config = dict(
    num_hidden_layers=13,
    hidden_size=224,
    num_attention_heads=4,
    num_key_value_heads=4,
    head_dim=64,
    intermediate_size=896,
    vocab_size=8192,
    hidden_act='squared_relu',
    norm='rmsnorm',
    norm_place='pre',
    norm_eps=1e-05,
    positions='rope',
    rope_theta=10000.0,
    rope_fraction=0.5,
    qk_norm=True,
    attn_scale=0.191,
    bias='none',
    tie_word_embeddings='early',
    parallel_block=False,
    extras=['some layers without attention', 'local attention windows', 'shifted keys', 'gated attention', 'a norm on each head', 'value embeddings', 'hashed n-gram embeddings', 'an embedding shortcut', 'learned residual scales', 'skips across layers', 'capped logits'],
    init='trunc',
    init_std_qkv=0.0344,
    init_std_o=0.00631,
    init_std_up=0.0344,
    init_std_down=0.00337,
    optimizer='muon_variant',
    learning_rate=0.0107,
    lr_mult_o=1.35,
    beta1=0.95,
    lr_head=0.0169,
    warmup_steps=26,
    schedule='wsd',
    decay_fraction=0.733,
    decay_shape='linear',
    final_lr_fraction=0.0,
    batch_tokens=[32768, 65536, 98304],
    max_seq_len=1024,
    doc_mask=True,
    train_tokens=347300000,
    max_steps=5781,
    dataset='wikipedia_en',
)
Each number is 500 + 50 x the weight over its row's rms, rounded and kept within 0 to 999. Layers, rows and columns count from 0. Numbers have three digits each. The size before them is the row's rms in percent of the matrix's.

# layer 3 MLP down, 224x896, rms 0.168, rows 214-223, columns 352-383
097:601448582580481494564494516524528476490488611526449480495496554518588532537543493527506523386607
096:428516464503454426572502578611517560517585497402471491524543578467512428506485443469520477467525
099:457503458394481483500549463523377502509491496511486555499409485450390531431419545504459514524588
099:525439467496446430564483499578550453599535444528532435494430514482586488508418571471546574469620
094:464536462553557510494567529533499598498565480515544433509483538578490417546454496439486570432502
102:467443515506519519481547405514468550501547426562476504500477487518474512529459468478475539488556
099:495577405521468533506462460467470552454519536509513539471515507537454585521477393503507469524531
101:444564540463420433427414482450456526581478477570472509535481472467519530532572505478539515480523
099:499483491550552541463374483494518537576600554511506479391604514478538538564520612479555498436449
101:480464501507425534521466435507507474556554527451444544577494543522509496465544530572517458529490